Weights of a small GPT-style language model, trained from scratch on English Wikipedia: vocabulary 2048.
Each number is 128 + 24 x the weight over its row's rms, rounded and kept within 0 to 255. Layers, rows and columns count from 0. The size above them is the row's rms in percent of the matrix's.

# layer 7 MLP up, 2688x448, rms 0.103, rows 471-530, columns 392-447
size [ 81  99  97 106 112  98 105  88  93 104  94 112 100 107  91  81  99 105 110  99 100  85  96 103 103 114  86 120 100  92 103 102  96  97 110 109  97 121  79 112 112 108 106 108 109 114  86 120  70  90 100 106 106  81  69  88 109 103 110  90]
[[126 162 121 121 151 144 111 151 121 113 122 141 120 105 120 162  85 144 115 128 106 143 114 125 146 113 131 141 120 169 119 139 183 116 122 154 122 149 128 139 121 133 117 108 177 126 116 147 109 114 121 165 125  95 152 118]
 [118 132 113  80 163 122 121 132 165 121 132 132 106 150 126 130 133 131 158 127  92 134 136 118 138 111 128 158 119 108 153 155 157 127 120 152 112 147 147 128 101 160 155 154 144 156 162 111  63 156  72 141 104 108 135 146]
 [116 108 105 160 168 156 113 104 164 164 132  94  86 159 114 149 138 163 123 140 148 135 127 120 121 117 137 162 135 153 122 102 145 118 115 145  85 158 132 127  90 116 118 127 130 107 121 115 152 101  95 157  97 109 117  97]
 [131 138 110 104 112 134 101  89 109 101 162 116 157 118 103 149 116  88 110 171 156 149 123 170 138 179 112 140 144 109 110 176 102 148 143 170 120 167 115 139  81 109 162 138 117 134 144 129 114 129 149 157 143 125 149 102]
 [128 146 132 141 138 121 155 138 130 129 117  87 128 106 145  85 123 161 117 111 155 115 105 150 162 149 121 123 134  97 116 113  99 144 125  93 111 123 129 136 120 165 169  92 115  56 129 103  97 128 134 167 136 125 120 122]
 [152 102 147 117 131 110 110 137 139 115 128 103 133 173 100 111 136 114 124 104 120 113 107  87 157 111 155 163 140 138 138 103  93 105 107 128 105 145 120 116 103 144 163 141 126 119 135 135 146 125 107 186 132  97 135 139]
 [ 95 153  90 114 146 150 167 116 119 139 135 157 140 157 142  92 113 107 127 146  92 154 112 138 154 151 106 110 107 152  87 110 111 152 185 172 113 121 177 121 132  90 122  97 161  97  96 150 193  98 145 150 142 122 106 123]
 [147 130 125 111 125 175 154 142 147 117  99 120 157 152 159 146 117 113 121 175 149 163 122 160 115 115 125 113  98 176 151 153 138 104 129 137 154 124 117 114 159 130 162 117 154 108 103 124 143  69 162  61 120 102 100 134]
 [160 118 169 137  99 133 167  82 118 113 157 117 132 125  83  94 163 149 110 126 143 155 130 172 113 107 137 160 166 169 115  94  77 123 155 194 165  92 130  90 182 126 109 125 144 112 105 178 149 112  96 168 158 127 150 121]
 [151 144 113 144 115 135 144 142  69 145 159 160 127 123 137 134 128 109 110 142 153 141 137 141 161  85 138 118 126  93 149 156 134  97 121 125 123 130 135 128  97 151  95 126 117 148 132 164 146 129 136 150 130 130 100 182]
 [102 130 120 148 139 109 189 137 104 133 144 135 133 138 146 103 127 112 148 115 153 104 170 124 130 151 142 106 125 143 100 138 131 147 133 157 150 141 140 138 174 136 127 141 145 141 181 139 107 138 155 106 143 133 162 120]
 [160 112 141 134 124 118 136 134 117 121 156 132 109 127 115 126 130  97 124 195  81 131 108 138 142 145 121 131  99 130 162 137 125 121 124 149 114 133  90 137  86 176 124 125 105  88 148 114 145 123 107 110 141  91 106 138]
 [122 127 166  93 133 106  80 141 155 119 134 153 101 150 130 162 133 135 100 125 126 124 140 125 150 136 128 113 124 126 132 132 129 130 125  74 147 147  73 108 132 122 160 120 138 130 112 183 108 156  87 102 106 132 128 134]
 [149  96 129 124 123 149 123 161 112 171 135 149 127 150 149 145 146 101 135 166 117 120 139 149 158 112 108 137  93 104 137 183 133 131 130 111 115 119 148 155 144 149 128 172 118  81 151 149 156 110 119 117 123 132 141 111]
 [ 84 115 158 132 125 134 129 147 113  91 159 122 119 148 166 126 162  96 150 123 129 145 122 111 143 119  88  78 139 101  99 136 147 129 171 103 104 122 117 116  91 163 119 130 148 135  81 120 152 138 104 144 102 106 106 134]
 [110 106  82  82 137 124 131  45 104 153 122 107 129 117  82 110  84 153 177 123 123 129  92 150  88 101 119 116 144 151 127 143 113 139 153 174 156 156 124 143 134 109 137 110 182 142  99 137 138 161 137 150 148 146  97 133]
 [115 104 111 134 147 103  75 138 119 130 155 117 132 173  92 152 138 140 135 161  98 133 159 114  96 135 121 113  97 127 124 100 152 132 154 101 138 136 124 183 136  97 118 144 127 141 149 127 157 150  89 128 123 105 176 128]
 [ 97 141 143 122 161 118  78 155 127 106 122 113 146 122  82 110 121 115 118 118 112 145 109 161 130  98  85 127 145 133  91 129  94 117 116 103 141 106 114 136 105 117 109 153 118 150 130 125 138 159  87 109 127 168 101 103]
 [163  93 116 131 132 136 139 149  89 160 116 151 150 137  86 121 119  86 153  81 109 158 135 158 176 189 167 135 105 138  92 125 116 111 118 134 125 128 158 165 124 112 130 122 114 133 113 138 135 121  94 138 145 144 127 140]
 [114  90 130 125 141 137 115 128 137  99 131 140 147 125 152  93 129 141 107 144 108 160 144 172 193 172 160 126 136 104 145 157 157 149 110  78 118 106  81 170 147 138 113 161 110 137 127 142 153 125 126 143 122 152 177 119]
 [121 103 107 163 109 150 103 115 109 160 131 141 135 111  88 108 167 164 140 106 114 107 161 159 140 127 135 172 139 124 111  98 102  93 107 114 128 159 120  90 170 109 114 101 106 123 156 125 111 117 135 159 118 110 184 109]
 [113 127 120 107 151 149  95  86 138 158 156 108 110 122  90 118 130 138 143 191 105 104 115 130 122  67 174 145 115 121 119  56 158 151 107 114 147 130 117 136 136 118 146 133  88 109 107 160  79 144  99 116 114 135 106 117]
 [125 126  61 146 131 152 138 136 150  82 144 143 144 124 148 134 169 128 125 107 146 127 128 112 135 120 123 143 145 160 150 113 116 122 107 144  89 141  77 165 127 124 122  93 145 120 113 147 126 152 110 141 148 144 140 138]
 [130 114 117 140 145 150 132 124 116 121 106 120 166 151 131 174 104 157 125 139 133 126 132 131 111 135 109  90 119 104 168  95 149 147 137 141 146 167 129 140 109 171 109 140 122 120 119 183 150 144  95 159 147 156  94 109]
 [ 96  88 146 185 140 140  80 147 126 121 130  73 121 116 170 163 163 103 160 137 157 200 145 112 105 143 168 119 148 131 116 137 151 162 181 143 161 143  73 122 128 107 117 132 145 115 129 118 160 125 144 120 107 144 147  96]
 [148 107 156 112 147  91 160 164 154 143 132 120 157 114 161 143 160 153 130 151  95 157  96 131 155 124 209 109 123 136 137 151 154 169 126 135 109  95 131 126  73  87 103 150 108 174 121 132 116  79 126 104 119 104 141 134]
 [119 112 108 123 111 134  51 126 101 115 139 137 132 136 135 142 125 157 127 107  46  83 124 135 135 153 131 110 113 129 166  37 105 132 151 161 127 120 116 121 119 129 128 142 130 108 151 155 138 133 144 126  91  97 159 101]
 [119 112 107 117 104 123 160 153 119 111 143 106 138 119  87 133 121 142 129 112  87 131 148 113 138 131 111 125 122 101 133 124 119 121 111 116 134 129 149 145 132 124 170 143 105 133 105 144 153 145 176 145  85 145 126 156]
 [114 111 150 131 129 143  78 142 137 119 152 138 161 110 111 100 141 156  99  98 121 100  99 126 104 144 159 119  80 169  91 141 101 148 134 119 121 115 154 109 120 178  68 112 144 126 153 151 136 131 135 129 133 122 143 120]
 [ 75 189 127 141 160 116 124 114 160 110 137 142 130 113 136  78 138  79 141  94 128 178 131 150 122 120 113 166 111 130 168 117 113 113  96 138 145 105 171  93 147 124 150 127 158  94 124 130  78 169 158 103 151 115 107 142]
 [122 149 155 109 118 139 156 139 139 141 147 101 110 111 152 125 110  92 128 131  86 131 134 129 110 110 156 120 110 139  86 157 131 144 157 101 141 102 126 145 147 123 128 118  90 134 143 143  95 118 130 130 108 118 165 143]
 [109 116 150  83 113 110 164 142 134 104 142 151  95 155 163 181 115 137 144 166 148 130 148 135 109 115 143 106 128 137 131 130 106 111 160 160 173 101 106 137 152 108 130  84 180 139 114 158 145 150 148  75 157 177 164  85]
 [126 110 129 107 129 155 119 149 135 137 101  87 172 107 106 147 147 130 128 107 134 117 153 108 174 140 110 138 111 150 107 136 121 154  94 141 150 105  93 112 129  68  92 142 132  99 126 102 166 122  67 134  93  97 123 123]
 [118 140 109 122  94 116 123 131  92 127 105 144 148 169 119 145  82 107 112 147 142 129 154 137 129  86 123 137 135  86 139 134 148 154 126 150 167 137 156 105 143 121 121 107 125 147 106 160 155 157  95 125 119 106 117  99]
 [107  74 154 139 107 142 101 157 126  95 131 118 159  99 118 137 183 170 105 131 123 123 156 154 129 127 130 154 135 132 109 154 175 140  80 119 153  76 108 155 162 119 120 153 132 122 147 164 117 128 112 112 147 107 102 178]
 [152 110 109  99 143 121 142 109 101 124 155 154 132  97 139 139 120 135 106 126 100 145 103 154 124 101 136 120 147 155 148 169 142 112 116 141 120 140 138 115 168 161 148 191 113 141 140  90 134 106  82 145 105 177 154  95]
 [146 149  96 145 123  80 132 144 131 136 119 132 100 135  81 128  69 155  84 121 122 143 148 157 116 154 105 138 115 162 139 134 106  85 118 159 125 116 148 138 130 129 150 167 165  94 101 163 130 140 118 109 141 156 107 120]
 [123 118 112 128 149 130 129  98 113 164 133 103 136 140 121 104 128 129 154 161 116 123  83  96 130 103 124 106 131 112 111 136  83  77 140 141 124 127 111 135  94 143 170 130  77 182 106 110 141 147 128 120 156 126 119 100]
 [127 135 115 175 166 125  93 143 109 157 135 130 199 130 142 149 139 138 109 173 121 109 127 112 157 138 122 127 123 119 167 127 106  89 115 141 107 143  88 126 127 153 108 119 121 164 122 169 108 160  74 104 113 123 131 150]
 [133 130 156 118 131 102 110 123 140 151 133 145 108 117 176 112  84 164 124 135 151 161 132 111 145 175 123 160 125 117  96 124 148 132 156 174 160 130 116 142 139 164 121 124 132 135 141 137 100 116 105 106 179 116 158 127]
 [135 141  96 162 175 134 126 126 161  84 124  66  74 193 140  55 115 148  95 131 126 130 132  90 149 133 149  91 162 112 131 124 142 122 122 154  90 134 132 132 125 112 143 135  99 133 105 132 126 195 113 141 113  96  75 136]
 [144 144 156 123 170 157 129 105 130 127  96  99 146 122 146  75  92 155 161 124 109 149 137 116 127 139 122  96 121 129 120 107 105 112 108 177 133 101 161 117 120  99 138  77 141 151 154 160 108 134 102 125 113 175 178 146]
 [125 105 130  72 130 143 156  93  86 111 117 138  99 104 134 141 123 160 175 101  70 108 121 118 107 113 150 142 104 152 127 115 107 105 162 142 146 141 160 150 122 119 105 135 100 103 117  98  89 118 122 128 144 114 143 126]
 [ 93 141 125 114 138 194 143 118 153 152 119 131 141 124 145 130 116 119 156 173 103 148 129 136 108 123 105 142 117 123 158 120 121 160 146 110 143 143 117 131 161 126 153 129 157 101 114  91 167 103 152 131 107 123 124 163]
 [ 95 106  91 124 134 122 141 109 145 148 127 157 122 160 105 132 120 123 136 113 128 110 148 136 131 131 144 163 145 145 143 122 156 111 103 127 133 136 153 152 141 163 122 126 136 122 116 182 145 170  99 136 114  97 163 149]
 [103  93 112 147 122 177 108 141 135 126 106  95 120 148 136 102 118 165 112 135 131 144 119 139 140 118 119 109 120 129  74 119 113 131 170 156 116 129  93 172 147 145 116  82 103 141 103  90 118 152 137 113 103 138 143 130]
 [135 139  84 155  92 159 115 111  68 177 155 105  87 115 134 143 113 148 133  79 126 104  92  98 133 114 157  86 132 102  56 113 154 163  90 128 133 140 134 117 114 104 175 152  79 129 156 114 138 104 133 108 133 119 144 106]
 [133 121 135 128 111 113 119 143 127 128 129 140 122  94 137 147 120 160 141 156 109 149 129 148 145 139  99 123 103 107 133  69 148  91 139 112 137 140 108 133 128 135 136 147 145 106 107 142 120  97 130 115 108 126 150 110]
 [ 90 121 178  92 181 115 132 157 141 144  90  95 130 125  89 122 138 116 145 138 103 100 117 178 149 114  95 156 167 179 156 100 115 154 112 129 156 131 146 106 144 153 137 131 133 157  84 135 112 136 125 105  98 129 131  75]
 [108 131 121 127 183 204 190 159 100 148 157 136 109 117 164 127 120 170 141 139 121 132 116 145 167 137 168 102 126 131 138 151 123 106  99 144 133 159 130 149 165 109 131 151  97 143 125 121 145 140 147 149 152 159 121 116]
 [116 169 145 143  99  83 129 122 134 128 160 169 151 157 139 173 103 144 124 142 112  84 135 112 157 126  94 110 100 137 122 157 145 135 127 136 116 180 130 124 117 113 136 197 122 131 122 135 126 115 120 153 142 110 162  99]
 [170 103 136 130 115 165 130 128 151 151 161 123 114 132 124  98 119 163 123 120 106 106 171 129 125 132 123 115  68 106 174 109 121 138 121 112 139  85 166 150 132 136  83 104 124 134 163 123 129 162 106 194 115 133 166 119]
 [127  80 135 115 184 148 118 134 151 147 102  96 122 170 107 159 122 127  74 132 116 166 148 102  88 126  83 155 108 118  84 130 149 144 138 169 119 149 121 128 124 177  99 113  81 188 145 121 151 115 129  96 131 137 133 151]
 [135 108 109 105 127 158  78 145 115 119 143 124 113 107  96 158 143 138 187 127 139 180 125 146 158 159 106 100 115  73 111  91 156 112 126 109 101 161 155 165 168 153  95 135  87 180  92 111 115 102 111 200 132 107 189  99]
 [134 119 152 134 104 157 173 128 108 131 120 160 104 121  64 135 149 128 135 130 134 107 121 101  96 157 119 158 113 155 112 123 129 142 142 123  93 127 185 114 125 149  78 153 111 153 126  89 171 166 119 100 114 139 125 124]
 [165 157 153 132 103 130 149 124 128 112  90 125 107 175 115 156 141 166 145 152 124 150 131 190 109  77 119  98  99 148 132 113 122 132  88 143 119  99 130 125 150 145  87 117 137 142 108 125 123 163 108 124 104 138 175 140]
 [126 134 102 164 122  99 139 145 154 167 157 123 181 126 142  88 157  95 137 147 133 147 157 116 141 121 154 146 174 135 150 141 165 159 131 134 126 159 129 161 122  94 190 127 123 169 131 112 142 121 128 143 159 120 129 107]
 [ 88 125 109 113  82 133 159 140 137 100 164 129 122 136 131 135 123 147 125 101 114 130 175 173 109 107 128 126 143 123 164 123 110  87 139 148 140 117 112 127 167 159 178 128 121 136 107 128 104 132 130 139  88  88 146 150]
 [131 106 142 150 135 161 156 142 105 151 157 118  71 115 146 160 137 132 137  85 120 145 118 145 128 155  87  78 133 112 123 139 170  91 136 106 125 136 112 163 108 142 111 122  98 158 116 130 132 143  92 142 136 124 138 123]
 [150 138 134 155  79 143 152 117  74  69 117 146 109 124 111 135 153  97 109 116 115 141 134 150 112 162 189 101 115 152 161 138 138  94 116 173 150 134 120 148 146 108 130 103 114 122 148 150 173 146 141 137 133 173 126 118]]
# layer 7 MLP down (transposed), 2688x448, rms 0.105, rows 471-530, columns 392-447
size [ 83  97  95 102 118  97 110  82  92 100  99 107 102 104  94  79 102  99 112 105  98  89  97 100 105 111  83 132 104  94  99 108  90 103 107 108  93 118  80 114 104 111 105 114 108 113  84 118  74  92  98 100  97  81  73  88 108 104 114  88]
[[158  91 122  77 106 115 103  78 148 133 137 130 111 111 178 133 123 106 134 132 144 162 106  86 136 128  98 131 102 114 125 132 120 154 131 133 112 135 127 158 144 165 133 147 108 123 119 103 119 157 130  95 171  83 170 150]
 [157 110 165 134 135 135 170  85 105 136  93  93 117 158 155 148 142 160  69 122 142 149 126 140  98 138 116 138  87 106 160 111 137 103  97 102 151 121 119  91 126 133 143 135 125  87 117  93 137 118 185 125  91  90 132 109]
 [105 126  95 130 161 123  99 163 152 142  79 163 124 136 101 134 157 131 122 128 150 125 105 115 141 158 170 140 103 133 113 111 151 170 105 153 123 105 113 144 148 140 120 126  79 131  95 151 147 131 164 107 140 164 100 195]
 [201 107 134 129 138 136 103  98 109 135 154 128 155 143 118 146 147  83  94 147 122 102 164 130 134 100 114 165 164 116 117 105 144 145 131  96 130 147  92 127 111 119 107 112 114 115 125 126  85 152 126 135  88 129 116 103]
 [134 114 126 162 118 135 112 103 117 142 137 140 136 125 156  79 168 128 130 123 147 138 155 124 121 116 126 145 149 161 142 116 101 162 135 120 105 150  93 111 126 134 117 102 119 115 134 134  83 129 138 142 176 128 134 112]
 [ 74 153 101 112 152 129 105 141 114 163 146 104 158 122 107 162 122 138 120 148 146 118 136  99 137 121 128  92 101 136  87 119 148 153 107  93 126 120 115 134 126 108 142 104 146 148 169 139 174 107 128 121 142 142  98 128]
 [137 126 118 119 125 142 126 125 121 140 146 152  93 164 154 132 121 145 167 112 120 128 134 111 149  80 183 118 147 130 151 194 103 162 148 137 163  84 121 133 112 129 116 149 163 113 139 136 138 146 126 126 155 117 124  71]
 [151 163 154 150 146 120 100  91 128 120 116 111 123 100  81 125 146 137 122  98 134 125 159  83 161 173  98 146 155 119 152 118 151 175 139 148 151 146 159 147  81 149 154 130 154 116 132 147  77 147  98 163  80 158 144 139]
 [120 154 142 130 115 104 142  85 117 127 141 126 106  94 143 109 140 140 142 141 114 148 158 132 118 192 117 115 147 122 138 132 101 121 142 125 159  98 143 133 124 112  83 118 136 124 148 111 142 148 174 158 137 101 107 120]
 [100  94 106 103  95 108 124 110 127 123 111 142 126 119 140 148 143 146  88 140 125 167 148 112 134 141 135 126 122 146 134 119 124 136 131 115  70 119 154 129 118 123 124 154 141 132 112 125 149 115 130 111  98 135  97 144]
 [143  99 152 169  70 152 118 128 168 129 113 106 154 172 117 142 101 140  95 114 159 120 132 144 180  86 108 158  97 123 136 102 113  83  75 113 136 120 174 103  89 131 178 134 128 156 130  96 142 125  97 150 104 105 126 125]
 [104 111 132  94 133 118 150 126 131 124 148 178 122 132 176 173 145 127 128 125 131  82 137 119  91 147 139 102 179 155 148 140 148 120 135 103 117 128 131 128 130 119 134 124  89 128 113 127 139 110 137 151  98 110 106 164]
 [128 141 114 131  90 132 146 125 140 106 125 117 146 139 159 167 162 103 112 159 174 101 175 149 125 130 134 123 128 134 144  82 143 135 136  84 110 164 118 108 137  98  98 149  83 132 197 114 164 116 146 135 125 127 140 131]
 [156 109 125 115 134 146 168  97 169 135 151 106 135 180 131 131 178 108  85 134 115 146  96 131 160 155 107 169 105 122 136 109  71 137 160 144 131 111 119 132 114 137 134 145 119 124 156 116 120 140  98 164 134 142 140 120]
 [ 93 126 137 135 117 110  84 148 108 124 100 107 106 154 155 132 114 103 166 135 140  57 144 157 137 104 144 138 135 153 140 117 121 114 133 132 121 131 117 141 138 118 180 145 155 116 124 146 153  99 117 113 121 159 127 106]
 [116  90 103 157 141 114 106 155 144  79 150 144 160 127 127 122 118 129 146 151 122 126 141 144 153 157 109 138 102  83 144 187  86 107 165 134  75 144 109 134 140 137  81 122 100 146 102 110 137 127 106 135 152 115 132 123]
 [139 143 118 111 132 133 148 139 128 121 114 128 113 170 119  98 123 121  90 112 140 122 100 162 132 127 131 123 128 134 112  97 141 121  89 156 153 117 151 145 107  81  91 125 117  82 168 144 143 132  75  70  84 132  91 133]
 [100 129 108 133 109 113 129 160 118 111 127 119 128 122 105 170 154 196 127 134 138 160 155 122 128 135 171 125 110 136 123 125 115 128 138 166 116 119 148 140 143 134 104  88 162 146 141  85 140 114 119 136 105 150 118 157]
 [102  82  88 145 181 142 120 104 120 176 125 134 152 125 148 134 175 139 130 146 116 152 119 116 115 147 139 158 123 130 108 154 147  71 129 165 114  84  90 135 137 170  90 125 150 115 121 152 124 115 140 140 133 128 120 109]
 [138 148 145 154 135 101 145 134 128 118 128 135 156 113 111 138 151 156 169  96 132 119 124 155 106  92  87 138 127 161 122 158  99 151 150 125  91 143 104 121 144 123 128 108 136 130 141 113 131 133 116 117 124 103 111 111]
 [127 152 128 141 126 142 147 141 103 119 103 106 118 167 159 100 136 134 175 102 136 152 162 114 148  87 160 129 125 122 105 168 112 135 147 127 120 113 103 135 166 145 108 137 143 147 144 114 108 112 118 140 108 119 110  89]
 [128 130 123 146 115 122  89 137 112 115 142 177 146 171 150  87 155 119 134  92  99 146 139 123  97 120 146 115 145 108 157 116 143 151 134 123  91 103 136 142 117 156  77  91 173 134 119 105 125  77 118 163 111  94 161 137]
 [121  91  91 125 133 124  89 118 102 152 101 140 161 146  99  91 192 121 110 153 145 136 110  81 128  89 106 164 135  78  99 177 132 126 176 140 122 134 154 134 131 121 132 133 131 137 166 131 116 110 119 115 119 126 115 126]
 [ 74  98  96 107 107 129 138 124 132  89 102 153 149 167 137 126  90 179  87 125 109 159  95 129 107 154 144 150 133  92  97 116 104 128 144 107 128 111  89 120 147 122 134 160 124 154 156 137 112 133 134 118 114 120 169 143]
 [ 94 136  97  98 130 137 120 121 131 131 137 150 158  86 151 116 107 111  72 122 116 120 165  87 101 143 127 143 102 122 138 107 154 135 101 123 123 120 140 139 155 110 139 140 120 110 111 112 147 116 110 163 152 117 156 109]
 [130  81 143 116 152 142 100 166 113 146  81 130 102 142 156 112 119 136 106 152 133 138 180 104 126 116 146  91 157 100 120 155  75 120 123 145  98 121 141 101 181 133 146 123 154 142 122 118  99 152 148 165 119 114 118 146]
 [153 142 115 134 128 164 120 161 132 156 128  90 132  89 113  98  93 135 116 147 116 150 101 143 140 136 144 150 119 140 118 142 153 107 109 125 121  88 136  83 123 135  98 119 121 160 138 155 151 134  96 153 145 165 140 149]
 [161  98 146 127 170 101 122 130 110 118 131 164 115 141 139 101 175 120 149  95 163 120 130 133 112 121 108 127 138 147 105 130 145 138 107  44 126  97 148  90 135 112 159 129 117 154 130 111 108 105 135 140 125 167 135 160]
 [112 123 173 140 101 148 131  85 145 128  97 120 130  85 142 127 147 140 148 104 150  61 107 118 118 102 101 103 135  96 101 134 113 151 143 125 118 106  99 119 154  94  71 100  97 114 132 126 125  95 164 161 132 194  97 110]
 [123 101 156 108 114 170 141 146 153 103 106 102 136 147 172 176 133 126 161 177 135 127 125 122 135  89 127 121 164 140  63 130  96 134 127  83  98 148 119 127 124 116 126 133 132 141 148  95 144 111 115 132 124 126 113 134]
 [109 111  79 172 154 139 125 126 117 168 120 153 126 173 111 142 144  82 106 136 134 155  78 196 149 112 132 126 175 126 131 121 115 110 172 141 133  78 155 108 114 132 112 148 157 158  94 143 100 118 118 138 107 160 102 109]
 [109 134 162 133 133 109 130 133 129 119  91 140 161 154  76 155 153 138 153 118 131 140 115 134 135 130 121 123 128 152 118 107 144 172 149  70 118 138 149 118 137 132 147 126 108 149 155  87 101 147 110 111 149 123  97 105]
 [137 164 126 129 112 117 126 114 152  92 129 158  98 148 155 110 148 151 107 109 137 131 200 136 118 132  97 144 109 115 112 106 111 122 187 155  97 179 173 122 151 131 118 136 135 100 140 114 125 165 153 137 146 123 142 124]
 [145 110 129 124 146 157 118 131 130 137 147 150 107 120 152 145 153 122 114 123 132 128 127 118 117 131 139 157 111 181 162 125 103 128 104 123  71 120 114 164 114  95 121 100 167 100 165 125 102 125 178 117 115  95 165 115]
 [135 149 157 142 111 117 106  74 106 107 152 129 115 120 111 163  98 107 187 110 131 160  90 169 120 139 126 119 141 127  94 156 145 168 128 111 164 126 131 164 137  89 100 142 104 123 130 140 133 140 154 167 127 110 105 132]
 [136 161 206 157 165 145 105 148 122  98 111 167 144 114 150 107 105 116 108 126 126 128 110 123 142 139 155 149 119 117 117 102 121  93 139 146 130 137 136 118 125 114 149 122 170 133 130 120 115 132 162 112 153  77 110 150]
 [101 105 134 100 123  90 121 135 205 109 148 133 151 119 120  91  75  98 142 124 168 151 152 129 137 112 109 141 156 175 135 118 139 154 133 119 156 127 142 121 134 134  87 146  91 133 114 103 114  99 100 134 178 117 147 191]
 [145 110 161 147 164 105 116  96  89 153  77  93 137 145 105 139 108 105 126 149 122 136 135 119 129 136 145 161 147 129 131 147 169 163 153 119 139  88 134 117 147 123 119 121 138 126 131 121 118 134 131 116 140 116 136 103]
 [145 140 151 132 115  85 127 117 117 145 140 138 135 112 112 144 101 108  90  95 136 135  58 140 116 176  74 152 100 154 152 129 103 147 119 174  75 131 140 155 116 131 119  85 104 111 155 131 138 146 138 134 103 144 134 148]
 [104 111  94 142 111  96 138 120 173 140  80 140 159 129 124 141 153  94 113 153 147 132 118 147 134 151 120 109 103 173 136 123 113 131 140  91 112 141 160 143 144  91 188 117 101 123 123 162 140 156 136 139  68 127 134 180]
 [153 105 172 131 145 130 120 127 145  98 131 128 105 161 117 105 161 103 106  86 115 132 137 105 132 140 169  93 153 137 130 147 167 158  91 109  84 108  91 115 124  92 133 144 137 121 118 111 131 178 112 113 121 109 103 108]
 [112 103  99 144 108 102 112 128 126  89 120  97 134 120 146 166 113 152 143 118 149 128 111 191 101 165  99  92 122  99 131  94 142 182 150  86 103  98 139 114 111 172 114 144  83 158 131 118 116 120 136 120 101 154 137 144]
 [102 125 111 197 124 139  76 155 155 152 172  81 117 156 124 138 120 129  98 144 102 131  80 138 157 135 130 140 130 128 143 116 119 130  87 148 119  99  97 109 114 122 134 130 130 114 149 108 159 178 123 144  87 144 148  76]
 [135 144 129 153  94 134 138 104 149 128  83 105 125  89 108 141 144 128 120 131 118 109 165 123 121 139 142 141 138 114 113 103 131 121 166 127  98  85 116  73  92 163 144 118 162 139  97 156 136 144 121 125 117 113  93 141]
 [113 135 138  85 110 162 133 154  96  90 115 154 115 136 103 104 135 110  85 133 130 113 163 100 158 141 109 117 110 163 126 161 180 140 116 129 149 177 121 149 138 161 137 158 122 149 136  98  66 164 130 161 149 111 115 154]
 [139 116 110 164 151 135 116 152  87 135 128 106 150 156 143 152 117  94 127 151 151 113 162 121 132 171 146 129  86 123 122  90 134  81 199 150 134 147  75 137 112 111 125 162 118 153 110 154 120 143 124 174  89 147 120 149]
 [137 125 149 130 153 112 142 124 157 118 155 156 133 172  88 152 116 148 123 173 107 154 144 132 174 192 106 161  84 109 165 161 120  98 144 170 126 137 161 168 107 148 114 107 158 104  53 161 105 168 112 178  76  96 183 109]
 [ 95 180 146 150 149 145  96 110 159 129 139 144 140 127 120 128 202  78 111  90 122 116 101 117 106 133 119 135 115 123 170 108 133 168 134  73 111 153 103 106 133 118 123  59 134 125 106 110 119 105 134 139 145 104  90 132]
 [152 111  99 148  81 139 116 105 125 103 129 136 116 111 108 101 167 152 103 118 118 173  96 119 102 151 146 104 110 104 179 104 135 107 139 135 138 115 139 176 159 159 162 138 111 102  91 115 134 142 146 107 150 176 136 126]
 [145 149 119  95 104 107 155  97 101 120 118 116 123 147 122 136 131 130 133 114 148 172 161 155 110 140 106  76 158 130 146 132 136 118 142 106 127 115  90 147 121  88 115  98 117 137 129 156 129 166 136 140 164 129 171 122]
 [149 115 169 138 136 175 123 138 101 121  96  90 125 122 130 142 190 130 114 129 148 140 119 103 122  97 137 134 127 123 127 112 123 118  91 108 135 109 103 112  98 166 107 104 115 132  88 148 125  95 163 132 136 150 106 128]
 [ 97 178 157 178 131 118 145 124 140 158  76  64 115 137 158 141 155 115 128 155 125  90 156 134 135  88  87  94  98 149  98 136 130 117 123 124  89 124 151  90 179 149 130 136 103 123 144 101 105 109 174 119 121 120 133 120]
 [176 125 115  76 122 115 157 143 112 127 114 125  97 140 166 170 164 131 157 152 153  81 125 156 167 142 153 107 104 104 138 126 120 119 132 165 112  98 119 150 102 146 133  95 124  79 139 180  66 127 116 115 120 160 115 146]
 [118 124 176 123 169  63 100 159 153 126 108 164  94 182 158 131 154 136  92 113 116 111 132  96 139 111 151 133 120 154 153 140 126 142 133 138 133  94 143 107  97 133 145 116 150 145 143 169 111 122 139 155 142 143 132 131]
 [126  96  90 146 114  74 100 130 163 127 161 121 134 117 143 123 141 154 165 161 132 128 115 183 161 112 130  94 156 126 148 146 111  89 137 127  81 148 124 105 134 144 146 121 132 126 160 134  82 128 138 115 140 116 138 127]
 [146 114 119 125 130 113 108 124  89 130 113 150 187 155 117 125  85 160 113 149 168 125 138 106 126 143 153  89 111 116 134 101 121 113 144 104 109 113 127  88 110  85 109 143 114 136 141 123 119 140 142 152  99 125 110 104]
 [153 140 138 132 114 149 149 127 167 144 164 116 123 134 114 126 151 113 133  77 179 112 133  79 116 132 135 133 131 146 114 149 127 154 143  66 150 109 112  91 122  97 160  96 105 140 128  93 130 145 127 108 141  67 157  74]
 [137 112 127  74 129 160 154 102  92 130 148 127 113  70  98 148 115 142 159 152 137 178 136 117 106 110 109 127 132  95 129 107  96 126 106 130 121 144 110 139  91 122 167 128 127 144 137  92 110 128 122 125 106 146 104  84]
 [166 173 118  54 180  94 130 114 138 118 142 133  94  97 133 108 126 141  79 139 140  85  99 142 139 104 141 154 122 122 122 141 158 124 135 139 171 102  98 148 118 115 158 106 104 152 142 126 146 113 195 108 118 113 146 126]
 [142 126  88 147 131  99  99 122 146 150 120 108 145 152 159 112 125 159 176 103 156 137 148  98  73 110 109 115 162 116  98 136 118 136 168 108 137  92 132  98 161 124 125 182 100 108 139 183 124 134 109 150 106 126 158  75]]